Weights of a small transformer language model: 96M parameters, no biases in attention or MLP.
Each number is 128 + 32 x the weight over the matrix's rms, rounded and kept within 0 to 255. Layers, rows and columns count from 0. Numbers have three digits each.

# k: layer 9 attention key, 384x768, rms 0.069, rows 281-345, columns 96-143
# q: layer 9 attention query, 384x768, rms 0.0694, rows 282-345, columns 96-143
# v: layer 9 attention value, 384x768, rms 0.0903, rows 256-319, columns 96-143
# o: layer 9 attention output (transposed), 384x768, rms 0.155, rows 256-319, columns 96-143
k281:085148137143124132103121112063154088103168065179105103137083102205137173060067101087092068138169149152069075099074111119141158103153129152126145
q282:226105173143124078116053123190165151120148133127176154117127106138068081119089092103151110074115136169131159080149136111088165123060119183158132
k282:106129117111100135116133100089174132136145176176085138098159090117101156154113141090110142137131160170091162088147165129084047113132125140160106
q283:097102159152151106116180115107116108117016159157109102090175136123108157116162182174134115154069189143121139146133158117085077165160113117108031
k283:109103142115098086127063124147125093197109125126152155098133161127154107157054155108185138168168144076084137132092099150083200079103139170087110
q284:127130084122068156140139131141186130154088156088175133069127226157125063116126138130127154139133143167116108140158176166148126120119095146140152
k284:110097126126171117135133107109072118108139212151186128171140110200153140093097212091157169181144162108125140155024133082097196154110115145089119
q285:123106154136129046150080112137099118069162087175165184122095134123120148103134122078124077158203049137146134189083112140133140200210109121109140
k285:167141097170117073152099126115201166220109161100206056157130118181156106110097133153147139146140153171127113192155169125195102075113085166120149
q286:144183150068176160135151146125042145139125102162136144128117127098157138156099100169140139112099066145106088128081130125180144121119178119112162
k286:122146061116151083186092092145162108155115126117106129154130161177122181097123083118143149104139166102126178124139093147080104086148151191114216
q287:138176167157110106118126142117140130126154153139093079171137113066131112106154151176148140054150100117179163170139114136139220126109181147104139
k287:108148133170113116078156155102155134136079137104117135135154141095155158032021103125146129122081102113122150101138156221116146150114087125129181
q288:158133149120145116102121190120088217153174114175107117088098119132092130106161139179109139111084129108197089146121090157138136197129110201105175
k288:109142134127136123187088175131085126057172138140111172091149130189162084107149135160088139164149141081101112131105150077076160132135108128153138
q289:141079165128142137111113095103147084164170111129096120169179169123145130057145157190145186161160148099139171123134137130154117125131091113062151
k289:086161146102082106159137156141168129101156164167094107130105155178089134135151098156086143115124103094098129175144125107150063207148112078108148
q290:147100107083118153106190156155027132053181110174182105078146145110169131093142200152163145144139139126116163140105154077086091054118141163107107
k290:108085138156186125073108109090136150150089142112134134068124178173158082147165098121119093070153129148133134088102145175128119144079138184144124
q291:145150182133163116109147141044126121129177149120111083099132106069122166125104100144138114163160167179074111105130092138121077116147107147125131
k291:169165125147118153130146147147098140184062108125180083127167116071132065161165181131107169153160116104062076095144177165158101107122121181121139
q292:078094120113195139153118195130154203147103127079142161157163062195130096166092116141168134110072167140129122145126129126140149165111180120047125
k292:130160084106165116121039124117101057097157086147180097160125143057151129158147168143167086181162129149110098075084089111139082056150100135140121
q293:155175153159148104080139110099109135083147086127134078100114185082176126193081164084147137115082129078098138137156134127147152120105091165093057
k293:124150130121108080114109125079170076162056059106141196128158123129183145158133175119154144176126168097143092142138110129124115188067189149136073
q294:199103137195150138114157166093170094173171150128068110111071200093208166184135129109143148142119167108108124139154150145026127165079102143159156
k294:111085101170130096154115094227137163150131155094189136144099118111098083093107090095110190147180117091113099123134131080143163205104168058158156
q295:096122104174102132112144179187110158110074128166087085087139158103131049120155123118137116165088160094117110130173087154125118167080142125106082
k295:175180156158106117109121110125164224114123115128133138145142188094128081114106145140173138138149100117080056145145165157138111097134104079117136
q296:113132159131104062148131100105129122147149136153176156182130067131084151132122178107159080112127178164073104132178156194189148139087176127118146
k296:176125124195112182151149135157162091188115173125163156126156118155107113174175102126178079085142186177158152114121058129076099156138086060157078
q297:113085089190104080142164094176213118112142190123090138159098142161067089111184063109192140115114099133170132115098099127120081124109116155125174
k297:147080131177145154166100133167119089118085113150078124167157158154198154085113173182183108168197132151092085146172115137057196148117131101127159
q298:084148154116112079080045096151083181075137091084111172126094075128108173077172098178151152143149198028150106170088119138095056140078173125087127
k298:084129109092103096126165109166128117136163124130185129124068093109120074168143148162136097142194060163164196088116116169122102124150170098173117
q299:156143100172095155100159131087167075178100119070110155114138150149159127128133066074128136156099073193108159122108105130179065212141090140165029
k299:120165116149100136131055111158167112131125165093129109133154139165138155109113103137117207090114121082096090091145130188134141071157126085106122
q300:152069152145162138147113138094144095174085159147091130165126156097128180117074137145122138141161134124167169153138061074187151120178085084087166
k300:119095066075119113134154077154137084124134152165122106086151098171127106201172123086135151072125127117122115116132167075152175126041079169131147
q301:118122102127146098152147109081072097148123078144110142125020136160130152099121156152138107114099105119165143092112123098083092137112114117095135
k301:155153092107154112182091161161143117134120132099098167129138082153149177103084081104206132148141093075156122137085175119223172072134085108097160
q302:186153128104128087060163142127132115099157124165177206192172110121177128142129126102180118133114126102097138092108132174146084143132091105102143
k302:112167151128123153095101113107140168113109068085114146048118123171117203128121120097117171143129118138124129086105142105144138128087177106202167
q303:158133133132130142083080137169149081145075110170114093121142146046127162103177112177120121156156092124101126162089129077110159143163205084144170
k303:196121133110105124100113146134082084138075114079094145117134134138102149156088110112136096147091115185159149094175186130155019108131125136149126
q304:163126128105080129139131149138151168189124106177141139120156205153120136119129128137185125142136153140039100178049098136132153128141162139133116
k304:184169144121092110145176135090098080096142112121169142173104066164137140095084116151161177091172135140171123131194110101199096166126119105175125
q305:102108115171127193135097142155089104128149123112100098046143110132100165107168090131164122160124118171106173056172175152111156174163099151142118
k305:135172223117116146121131137082130131172108068165110062049141145136176130173144110156145104143140160108124074163106113101158116079086161103100169
q306:162193098142094182144158122064144181124067142157152052155149102097099168140151119145109103118151162100110185175092152128103086082233109094081117
k306:108134082091064099124163160095111117177099130109066160105096070121157129177025153161119057120121125156122154165125113076164089083191053132121110
q307:165096131138123132128124224179151078081200103130138158159118138135108133163165114159128155006090125143092152166141142193086085111102151121169073
k307:111058156081123142137197158093143101139201144144152149135163070174069172178094157112172128129141109109144163176102160129104067145133168109091228
q308:139095129085155161190132133179110124159079099085062128224178123084152136180046163199186137087111092141142120212140109128133133078108087190114095
k308:133136119036139161138163102150092138195138111151097136159189118151136125172136158167114125100104127126138056090179088174189120138154062131150161
q309:120177093173120100089113146140206133180137125155097097161121099125171132114138159177136080133115105069152131059134109197126127168141154168128163
k309:108156156142160129139149099122068141114120098104093070166149175098102152158148147103083116124123119169156103144114166150160158021061171130054128
q310:148064154072142114084193129132134090150123080136154169111156052138151186188169148176085161074116082059117085167141117136202107212086136094142170
k310:059050156105201108147158081124145179085126089130097146136081147125100087113134127163137141149160134164188134124151094220193117118142164159135135
q311:130097089152106130145136125173192147100120068215135155101101149082123082101095136174092123108143177108126123107085085123126177093112155078088194
k311:138127091142128138186174115135179160128141150034126151143155170156090149152185083098163095094120133108127116168123152159123070097132174194147188
q312:126124115084062163137122110098111168136152142072173119139130115158125061112092119149187144107091155098083099145175062142079123172117142178147115
k312:135112141126112115125122101187116161131071115152155174162069078087131158143172203150123112091150126152102155099126142191156111190125092103088137
q313:143133072076092101130219165153158101115132143131164133165128144123108114078136127159110152131137091111193156131126107082189168085138149196118189
k313:088141113156130129151145138139182111095085121175171144190108041108103118162158121157073138124139144091134177120191158134091124177130152142102127
q314:116162162126130121173161133189097121131156149093108118145121111151191174048076070157162190135141116129132112114134109170105101135131126072087096
k314:108147129133151117110165149124151135133097119164125122224215055128147156145106151174160149151151108119134157124114072111119136137147090136130106
q315:166164137151167147147143159186186124112174115158106098123118150116116137059177175088131088141104137158139131090112107060169122082167124159128128
k315:150145114131091207094110074090138168130125124030045090104154143125115113195152108097164108114066087103178125139057201112116133134086116151079128
q316:127216143114109120109100172171160099130044111175134063155129070130172160165107098060139115123124105181118101124093108066120132127096163142094112
k316:139049155138104130198126116145140080171108122147141189134105112133119111133135128169099117190159135216140122146139145148107089111166119174158149
q317:168149121061108111187099107163128097144065114110113128082110127144100175180102137134098110133130122122132042171136143117133126099168145129216112
k317:096149182158075103112065110097138073085075109144165148142146174208139108127167129118150139098097166175109139156152169127135190159115108167157120
q318:150124116114197203124127092099135116112094116127119117100126116148125113130148081088116123147155133167105147177132175163178183151089184103147201
k318:107184081088188080083128169117113168149094176108104157152048143113167122195131096126166112192096125128058175135088168145092126184046107123185130
q319:154145093142149134092124147140152115144117174125174152079100152100129142174173154092129164153034119106162143105116157159086217120095147159149091
k319:090133110155093123017095070159140119161144145123140107208200140046130102196090110088112174103146115089156161106160097096148096148090109152120166
v256:124143139153134120131174149143086159120100151142159145109141145130186113142142124171131077189118097113151073091142140169071098097127121155111136
o256:110141117044124128145113095147137127118169101072106173105097100154051134194112155143105163169166057131101106157173160058200123169110128085114109
v257:124126126162138113121149135116181114154137113138111112084123122128127145120118109140143114143145180113116140135148085160100139179105118129109118
o257:128152140134139151133103118146106137107105102162128113105164205133124112148184154217098099105104127170110096104112143152134140142101109121112143
v258:088116129079157119164172102079151053111137101139122102158142150088138132190147151103141125170128074058148159125088144100122116094144140162086113
o258:154128154191107142151122171219109099070137166139132155133114142140150138091101106089122107156037136156123149152085146132119158163090152130147118
v259:109193106140137119138153115161153096107093121142122129105160140127161187139133098130111111116112109066120055135136141134134131164119095084118140
o259:175153155158136104118136144151123121163157119088163113175155079069143081126142105127113048103133118105170115138135122112087141121126149123164121
v260:089131131103175114153167077120152126141133178132106173148124151118131094106148139145165192115108099099145093125132122112138118149114100167126110
o260:088177156172113123124118159136098104159105084123176108132121120072182112113150172194083112118118135113108145147105120153130121161113127088041106
v261:155127132126113110119123179152176153112168109101102127200156120102137098119113143100103183140068124110120140111162132064116115087111118060097092
o261:158172134141133127149134081119097118145135182105131141151124111109151147133143139156118076115157148128111151128113154063146143169183079187119099
v262:158146156158098143131156137148105154143108104154108100136101071157122083136075097174134097123097129089189130130106156134153127145111110174128133
o262:107148124128080125107085120066150137125113158139168155104083105095088133091127164153162125132109127164101092167127040136145152096136147179146106
v263:079118137099098149114069132127092125131095142072149101133113152116097187173106129113115177154086149107124147168100149201131149145110141147136120
o263:153209116123142112098113125104068128156124120127110143116128109159116144110117166098160094151111140110123078149134108135122117151171136142131147
v264:108117124132160118155061127124103110122137061118127076160100137137103136125146123100127125096125142128142160118087141132122072122055136063099160
o264:083142111142132122074148094125121116126119106123163176112128121195118119147103108143155126120137106134088141153178072084165154115146157131148156
v265:132125152130090147125123164161158151110111126156109071119084093100150111108079182075100094064143124136078113137136138160131145130145135151102131
o265:177176169156137097084161090089128148095114162132106143114097125149117134137128109158112134136115081156111192120123137144154113117079164092116140
v266:113161186161115138113130084157104116164140156072144149101140145146101130120167179083139155163121068096124125168152099118088131099080069163135150
o266:154132153140130085132125137127154188137151128106116130112114101199133176162139152123096125123091183135136122184099108121097141179150163118142184
v267:129107098107170146112134107145088159162157137141121148133123133129104103105095134142162148110128181148106123110089100135094158212137113145099133
o267:117174158123136102163135152090122105115091131116152099112119161080121124165126105106092117155130163140116172114120176133146105099138097169095133
v268:087095108146148123090161118118122122146168129135135152087130116097101122103167099121146131141179187163120109095091137121108185134124148107168148
o268:165086126135118106131097133088154117125128125126145072152110160126161180136140164107090115113099089097107100137130107141113102109075158196144147
v269:103120131108139124154112128134114133137128072128130151133124189156171060126150136108110143123121092145113154150100117141165185148147127093157137
o269:120093122146073110100111193163119064194136130099159133108156123141121153117114120092144127140158115083093159132227147174097130139126196142162135
v270:125135120136119085158133129137109118103167082140127180112151185132139144171090139137138074166121046091142081149149077185138187121156148134110143
o270:131115118142142154155154120152120105191115148124167142176079119107057123113149107135184130094142173128175153131103107121116084149149143159162184
v271:151138160116152123170115127129134097112150124087092143193129143106113092139128112125118127067142104059086159136116115126112122090115151149079127
o271:131164074136118107112114106137151152093078126134127128113134089106084148149143115127140103122123165107177114123142135118167103151097092118126122
v272:137150083154158093146150135123159130173103156100086120091155166125131098098124125126163171110151183168161058159170155158128094168140128163141168
o272:129144132094149142112136128129102165134140126128070144108122116132145143084144102137184105119179123141121127089111133109129169073165122111130081
v273:140118125159088141157108133132156124163113098094170110101102143138122154132101175147135150121131151134135134142107144156141110089106129114104159
o273:132134127167111103118112131078167132103132168136099109146122127145153141140136094123126133130128087128127060138113131120157093101148147153178104
v274:117116106145129104130111123123129097111091120132154145072129127124125098075116065117148126129100143140128103094194123123219153158124147145119127
o274:128141119138135103118101134159158142096132178145108066090132142139120115172085113179147138126139144107077119154128074109050135086158120110092125
v275:142165123118093153162101097136115142123147115116101188150109153096122098138157142111112172104162117135120152097083137117081084175166106053141127
o275:055142148109127104161155060115105125127089207130121047131135141130124156110078215133087134134147127105139125116077135142110133134107125165146102
v276:169132085105137137142124100097098138148077109150108120105186117091155112150106082174134105127118146139141137141140136131124110180148142151088178
o276:123211123104120087109149121112148134164127136103091084146113156115154129125156117139141098097123127122147163109097168081129144089154142081072149
v277:133090105169160108178169106148176122140164115099177117146165110160126127114159143139137127128121114131121166092140182070140118142075178100146103
o277:124137105121130152102128142137110128110099125138108124140116133146126118193119145075119132141109128120130142100101160117129113146094137166142130
v278:165132123151137124116149128154130116164127161168106113147100135141139126163155160138137130123111115137106116111095147109133141107158178142159099
o278:114127146157096142116088146133134134091106154145123133071163106096145165175107100156103067119089191147110070143115160097133145149139089107110130
v279:185115149140118130100095086155125127122197166112162105077142142126177159147100166140118181154096112122104141152110157170127167123129078138149170
o279:118138126152119102099107088110128079129122109144143152116105104139111144112151112168193143147121120132099183188143152096156136107153147201125108
v280:072088135150104114134173188138111153143137107160127096143094205158080101120121142165148134067111148160121154080103121119139190097107112112143095
o280:121066134097162180165082089156115107106177149113086081193100099126121222159093068150082118111144146119106162103211098085134131129112150116115163
v281:151130116143098136125080094139121109140130128151119121120156086168142134114093092068093158153110155114127206157145160131141087167119165117103113
o281:109096094164132114130201156095078137130095099119163125136100138165143086137167152126137131111116136148128131151104113134141083102082137174172165
v282:108148113119157101131128111120160148147101122115093146136155165090149122122128123113122155134100094135128115150102110108095152098140165183102079
o282:120100104094169132183102149121125149175163164111179122130096149108129170132138148161100079082153157107188135114083147163148125136125112138117133
v283:061151122092076138111060107177146156118142094132108051163169118152124168151160147126126114148120141070126096111114132172132151084109116088141144
o283:135054119150130234147133095142122110092179133104142115166095127129142121106071124132108133146112078140109164168114129136101129135148119133120132
v284:147123131125166118101109152112082121101175123129182128108136093121090118120137139111131126141113123126101168086101156140156096112136163162146106
o284:117133125085132131130144082134120118155139105118143156159110168165124155152099088117147125165164155191139108161143111095105161152108154096136103
v285:093141133138158123129149160145118131170154100192090140152112156158122114144109226138118187128148114158128123149123155152147098139079157167142130
o285:120142175135134106079107132124130139142117148128148113132143101117105174099113139129142095129101155130107137152099143158138084137127100155147115
v286:105151092215108115117113136129104135123137138093109111091158088137098151140175141199172107138137115105109093147085121087133060079134097089148140
o286:174152073082163122138152166126125168092152179113085159137157173105169144150139134161124167100129127101161130093127144150080133140113088117071104
v287:102129103080173150108157157115128077141138130094169127103115062121221163122153121144120169157156105121113063151106149189145109117136109129126175
o287:119152123175102117108122127167120121101164146123126138127147130090117132124147094127118141118099170099162199166153149141087133087105129135128161
v288:154128123125061171132168104122130121129092158075109186143113149162137156088087159083123083141112131117152146192073148124114099124130097093155149
o288:144132090134140139155143171143118153071166111126139126112130113098152152115151106171094158069152129133129113112130101087135130098121129136101098
v289:196151078131115160114163167159104143141116090072121118119160093040143150116165124168145147086101117101136090118111148061147165135137144100126141
o289:123107128157101116135188159118166091116103126133140086120076152093145134168147128115075141176086122122149136128163150110076073104112120169132121
v290:153152127158158167142127109123140116131127128083153088146112081097115123125123144166117140100147073210114110133186126105109110135118087142128123
o290:075112103093148129079127145119085245151143121131126130163167156128156145138125136149124079152067139102176075087096077163110112156177172114130117
v291:130132117136145159109159167068176152125131106115110138156089121129091120105154066081145118119110123127103107113115129122101093184153157127162135
o291:119127126163158131164118119108109126153146140093117084099091140141071138160108104162104166134128140072095115119135198132106115107126111121139128
v292:109128105191080171159130162159103189145115111146091192137140131122135142119097095101110151088142180169173150156082098107096168122098156176144141
o292:134103084113134164126162162134124148081150168137147128151116166112109156112115156165118148096113133118119171091110138150091100112121081123161100
v293:162172145149109133127216124093105118140138142148125133209097089119188099085142117140180117125099138101129123155131097104112166148126182117127119
o293:088094086211121177149134136098136138085121102118115147142124145124100116161111092134105145152159090088182114113122190148153129217158137132174132
v294:142166154106125171166128092128106128133152151087155137151130077154127148184135131122056121091150121139061100125221138158145148114109149082151120
o294:101152116086145108114156079138152159120113130136146103122133089057152093091095099097123137151117157108217126169181145103160153085119162158111114
v295:133162095144123106119140120124149138169118080089111163086171134086125124123134148123186141160138061143116111152182098093146118113103128103140151
o295:086138144142122157120125073111065145114129165122134140175106146103162151129117148121185145136102132167122200160097114135141079162147168172116131
v296:114098142150100116087116194141135172147107158120098119119089128160168185100110120138088122173138124094153118103141134165121164116126149083154144
o296:106103141073142150120128075166091150098131087151124139118129098140154118127136105054110117179129116080132131158067114076126167133084092095113100
v297:098153079135109117114144140149120120116120145097103108136157106120126141126140169199154114138122167126114142161103073119129095155143124131112155
o297:121109144120125128155142077172114169149107068190170130135196124145125098079104147106132115117100078176109120134133110182097112129123133136138125
v298:150106155141100127097049120125091133087159148163111140113155114108126110127157161082123169128139159151146099144133089167133165103162165114133124
o298:146083072128116145109162101101139159075184140177115141101107192179148098188163151098153133107117113112127124148085125093109141168127116199102112
v299:165091127085137130109142116155167112114103155183152174126169123108099117096098113085117123149078106110122044124135126088182149131147105082119133
o299:123083099144145100148161144147156115059193108124123134121142122078114138119154112098106114132150115182146153133098125175110087157128129161080096
v300:128096108152063135122159088108093125121143145145130151153166102086148152102125151126199189207135128122155142099106162134124153113095072111101180
o300:103083147139106127122118145121154154165163145071151138136090129109129135134096186124145123031140082161135113128084135121113133073141115124106140
v301:145136105127146114138112147155100124134103100089132120141134107066148138154078167136123138152074153126122121104153139109122124136143098120178102
o301:108128149104039159116121141122135131149154096145167119141111127076166161079136117194107094118130133102078124176085167140139138089171186126080166
v302:110163118135139143153115134125175093094115153128174116126173075133171145084141067172115139109199144140155139127132166156129209114174130106171113
o302:162094122139118087102145163150140144137133162117078103104173154111125154112143090069137143163115093100099126125157174110175139113065123134148145
v303:109094069175152083145086100111122121122132109127177145091076188159133149042126093166156140108142136168114151090156102140094163171102128136125139
o303:146101144097119134095120080132092144168139082107152153155089125094085104182152142110124091152123136081161154125147146105123129090142135109145160
v304:098115159103099196128164142175145087131111111097167116135097143160150101118142180100129165085170103096134135129148117146125066143094124094149187
o304:134165168160138174144074100080089114149117120177113139162167130089121179144138151142122136124143137132151113124092137124096127088184118159096090
v305:138084144134120145122184177130079137128121169122152122136116148098106119144093144137126098170117128165138094145104175133145157109136138125122178
o305:171090130168090115125126167124111171093121134148119133115145098121098120108124165115129170135164192168104151155118150158119133116127162099154081
v306:070148116137088122106123121183146103111097144104131171113135161109146118112154114145149162112150124153129106123181120109132168133134130094139134
o306:148060116125122120171092151147113126090162103124128113140100113120143177154126109109070119126131110114103135081076145130110101116125125128108131
v307:168170107128110136109131149116130130080132142138106120087153153119064132090138095110123128146114139149182113100115148124137116109134178155143168
o307:129116142094137140101120094141146108167066118112125124133115124100186100136122143146111121075104103160173133129163067087107126165143142134132136
v308:163142125116129086146136143182141094126121114141165136167127130135131095135147154103160150114135163130110100123143107135148077158130129114145128
o308:112103173125129125120119107191159126133127131102100121150123131193134134133099134102098142169142149128135125155112119133116108083111125182132109
v309:071148152120140063087139142126158080132076129135126151143112106172112139104146082169109162163134113160145129104113119099117129142155102135159094
o309:212111110121135096141099171159157127136153111099130120103158173122120099118102148107153153074100123096135164137124146062087132158078120111149122
v310:100123189132163157134118130093126154095083091102120104114071137145121185092126123099149156130125141145134130113121105093112180147129120117120147
o310:159160118064088133122126119118135112136114133126108121107115049176221076140108166123157151100148199106134132215150156112151090127123170105114127
v311:111150117087095111149147129159164161120137082069158155098151097158114110155164155146160138169136120132142134192072144135194140132098139066100148
o311:149191117118167161124125140133095073098114155154120137202117105151158126098141077074160083087102111160104117080156124089138100172124096176166125
v312:115111102127109159141118139148156108084127122119166112103074107169096132153108145100097139142082147175178137145095177097122105095133133156092111
o312:072178080119050153094101128112178119187106120129126090147128121091158131081113132191103133107162117144100153135164117186129077110098180125127100
v313:139110116109090145091139106159098102151165110116150174090164122134070124119178175186145129139072188130086117098183155126100157153100158156167127
o313:114155154084125136139153088075130113113106108132152141159120065118184140154094183072144104152154125138122137111079088130163173106160151139135120
v314:123064126149109129135138138163133127145129134122122122127074109087074139135123135184138123132153130150104121132179155110143125175123107166121134
o314:107180143118134132142164072109146156106158122133155122156110132135138129169114149148129153093127113078152143091098127131101195132151140095122166
v315:106136096147126120103113075129103146134143125125106124155119112146158134115058147175109112111139132149152158133118091140144169131121136095122059
o315:150158181141132152111107140099141206161096104110075158131149156093123059167141141127134150114111143161146097144181168142077178132136118156196135
v316:175122125114147133109104131090077080103150104151151066186103168128149121116131177117116123126046127118132078121105148121106106135111129159108110
o316:089132122118073158164150132110105106149118120149113180094102135104112141139149149119114132110162077092140150135084088061143130108163192165136138
v317:059137148121143144099087091133137122118164077124137132147147154138104083120160108087140181178079096159103138170162147115124103108113132117129166
o317:149156125105172176137137075112098079109147127089138056108138129167080211120111111084179115097138133142138102138145139107180063181132130096124126
v318:146082130107180153132162159108145128118119099095164129176097137153123134134148126113113211151088134131134141195135131155094125172129167131125132
o318:104147149065129056152133138174105076112113108183082156076084171160133106130119124104134096134176083139133166086103115136143113152105134113110162
v319:129103114079143092156146102108114131145152111150148109066190114125107178198127155132130124133179099172170123096181133122128106105164105145193184
o319:148148098075115124157104134116106147112078130146080150132092152155086106151140088124156157184101140135083144147112144198098174116074096124131093
q320:123139117156114112118137086117117134117141143149115184119143148132137088129155121135118164131123109101133091147124147137122121085141138076135126
k320:110117140188138143164172152172147128094133128102132111095127097140109109129134155123151131117133135111156140135110118103119142144114127149117111
q321:146134107057105084172116170116145147157103127103108161095122135128147143135187105119121117116153101147157085117074100120146098154095121110077094
k321:101147176093109143123099163154123155137145097179173144170090106126159145118146112144167139137121186147134164132158109136111133116102122136116173
q322:113131147128135129124136133171141153130116172141090113129137111152117142103116149160126135162183140177076091156122142136143123180110099117085133
k322:152156127101089144106134120138113118104086151120141148136140149089167131164146180111083119095085094141157082104122132128148116123131152145188138
q323:146112198173111164091147118102093114069106151152158060159068083131060141173112151106102122118134132129141148131148164142100158129139123136203128
k323:123102139185118142118134109127195143127115141133115107091144178167093151084139165114083107150145121149161116112131092099143116152129159130136110
q324:142189135038119114134130125114138110169155110101150169125127137130120115111130075117139128125122123087169092143128115151121084116119166157149146
k324:124175114118135111138143152138083151121128146139109108104056091105175115132154136148155151152103156136102139139110135106108133149142114093076083
q325:153139072069138061105130105138149136178121128128062166126173143155157060117166099162118124128129139132099123120089130132143107125130162121094102
k325:116156111116141094141159153126095137125088115115143146121102148115133158191120089127100150125094126130096109116129155145160113126122088124143121
q326:143163152075075158107142150124167123128137148129154127132140118139073126151132164090121163146130158106163098162122125102154103149077142115158136
k326:104131149137111130147103131119128100100166129136133150108140124103181108125092121145150137160136124134113108121099152163111139117130120091101151
q327:102210086033078101182120122148186120149170131108112179106168170127141093151147075118139109153109114117116067144117090076156137178124140125142094
k327:149143103110118139109137123172090119147060139137098129114138082137124127106136123205113174092120136151140116121113167131125121081117138112091123
q328:127183128099096096167124142138107124144160135145153132132155164169172104118156073138144136131109146152140134159156117130151159147147133114145153
k328:162106119148095139103105062133124155137132142120090129086130089125134148135139130116108115101094116127159108138172078139093158134157142133110104
q329:121107136193181105117114099134080103091081174170109135149081120118174123114202129095080094144127104129109151090152174189068127126145073127098165
k329:121079162133148122185099142074124109177156140144067145117158132164143137137124153122155086143158109128114160123136071085146152141156143110112128
q330:159122118124119149135188130098130204129149092114105144151129144089043080179067114120154180089126166122157141167078143086138102118110156094117133
k330:156189124095157146105132077096132147146141124145147150160216119114120085124111147150159176155123097157129140097143159110101119092133097149111133
q331:138156157069058101146111107069144177135157179126131110141129107140157109157121129107113120177109125149188117095158073092142128136095203111176119
k331:115176135173106164160132118118086119142103113100158118130147108094098160087121100134105181086105174103138124130131103087176105115125174141139153
q332:087159154035088138102152146102187122125149090115118156104095123138115144163158119118187182084111134119137110127169104125168100172139162135107092
k332:158093157143129077100118083131121122121083152134144129186097087136087107145087126156119166139075176138137155168043150131040096177150116171111195
q333:161177104161159141139138107133112095123120170126120132116155145152203092099166113143109099154116094097069139136146151163111156142158114123159134
k333:133069136098095077106134100073137153165080126125114130104119135080066113107112142162125066136159088156162131094171148172093098099145113105141110
q334:105143129125108141083097098160137061133136164122110148128099146133120111124161105126130145161143119146168083134151125125152087109097174131145156
k334:142181135136135127148180193139121183096111138117134127137102072115154116125085081081129153176171133081073135104077168131101175129101136147139115
q335:157117112052116161106145116104197168097152120120176130078123162103087092144128138119146159103138141133115148185098139144154096103098107136126113
k335:139188131160110139135133113108161078196168103112151116150163132120088136167130140179142156110117155143160137128142107108126152117121128114134094
q336:149093161001149105111106158131132225078136084151095170160090128146050139162142088136199137109125163134132154154062129140131145126114155076129085
k336:112150148162103155154130146105101162155141169138144113174141146122153132141066144090121200126101139152143109112132161116125117165118091180102137
q337:123120124155111094140146120141162140162095090145118096121136091158117122166145084108139097146141140140141128105146085148131139156136158104123136
k337:142119153139164085132066116106112142128119212199128198158126139131121126101132096183149128114073131083093137135128102139084083146175127147101129
q338:165162159215203112112135121097080115201134150103108090142117162134147103083161187132082082123090123167119154133141180152078140123182147121127207
k338:169133120119169175143060145135144132092178166091090082162130193144131158118082146125147134121128096121125098050171130121099082150125089146122186
q339:154068099137122164128182119149124059136128121144114107137173071126163119108154144150148158131179169125175148149107163094093098079173109149137104
k339:124172099148113164149153114118116142083098146183102154103155105121133081173097155120142155125113099193112100097039104105149101147179199131131133
q340:116122159063191142121074159126140116120132165111091161175138155146103058191121118101147124133102146155063151090096127113118147110095118100139059
k340:136160143130135112108151126131105081133152118129192107110087133163176167122110165173105149134113112103147113145110092149128164135078135132166152
q341:147117071159161193143138100129169103122108148152112184116167097125112117074177110157141104134128109145139153094134187098099105127111089136068101
k341:136099142150083129153133135155101124086078071158079073164128123158113097170083094156160129157120145134148096095155143135059118171115110152134099
q342:105164139141140124197167213156108160076168155131172192121145095147138116157145140079106114083110173156096084116183072110140099120073154120153148
k342:152129109175119099107104124166083109133136105063140116154116101129114126101096115157094135104131133129146136121133158117163105138073099088114102
q343:068089121176180158191147123117126113111140139103151153078175091186111085116156166166115105133089138156112199100140100186160122083105165190127139
k343:117099148115094093134136186140103134126145203134121143136109095102100135150114172097116178077115181126123103126117064108113084139058145113147148
q344:144090133188121072148095157081084166160156141124127097155167157143168124052155099164093162205207060110163127159106045164145162091125149142196110
k344:126114192162165028202117128099112182164107125183079059085071129170147192155142099097090117122082127121104117157113147122092113093175158111125102
q345:071163180174114131091098152221100140114135087121141123072109096115127186127131147169116194138130117152157124169091137112138127148186121117117184
k345:122255175094179164125097085143114152139153144148115132162139102128115122125124094164067141153083163104142130117079074119154122142103111186159147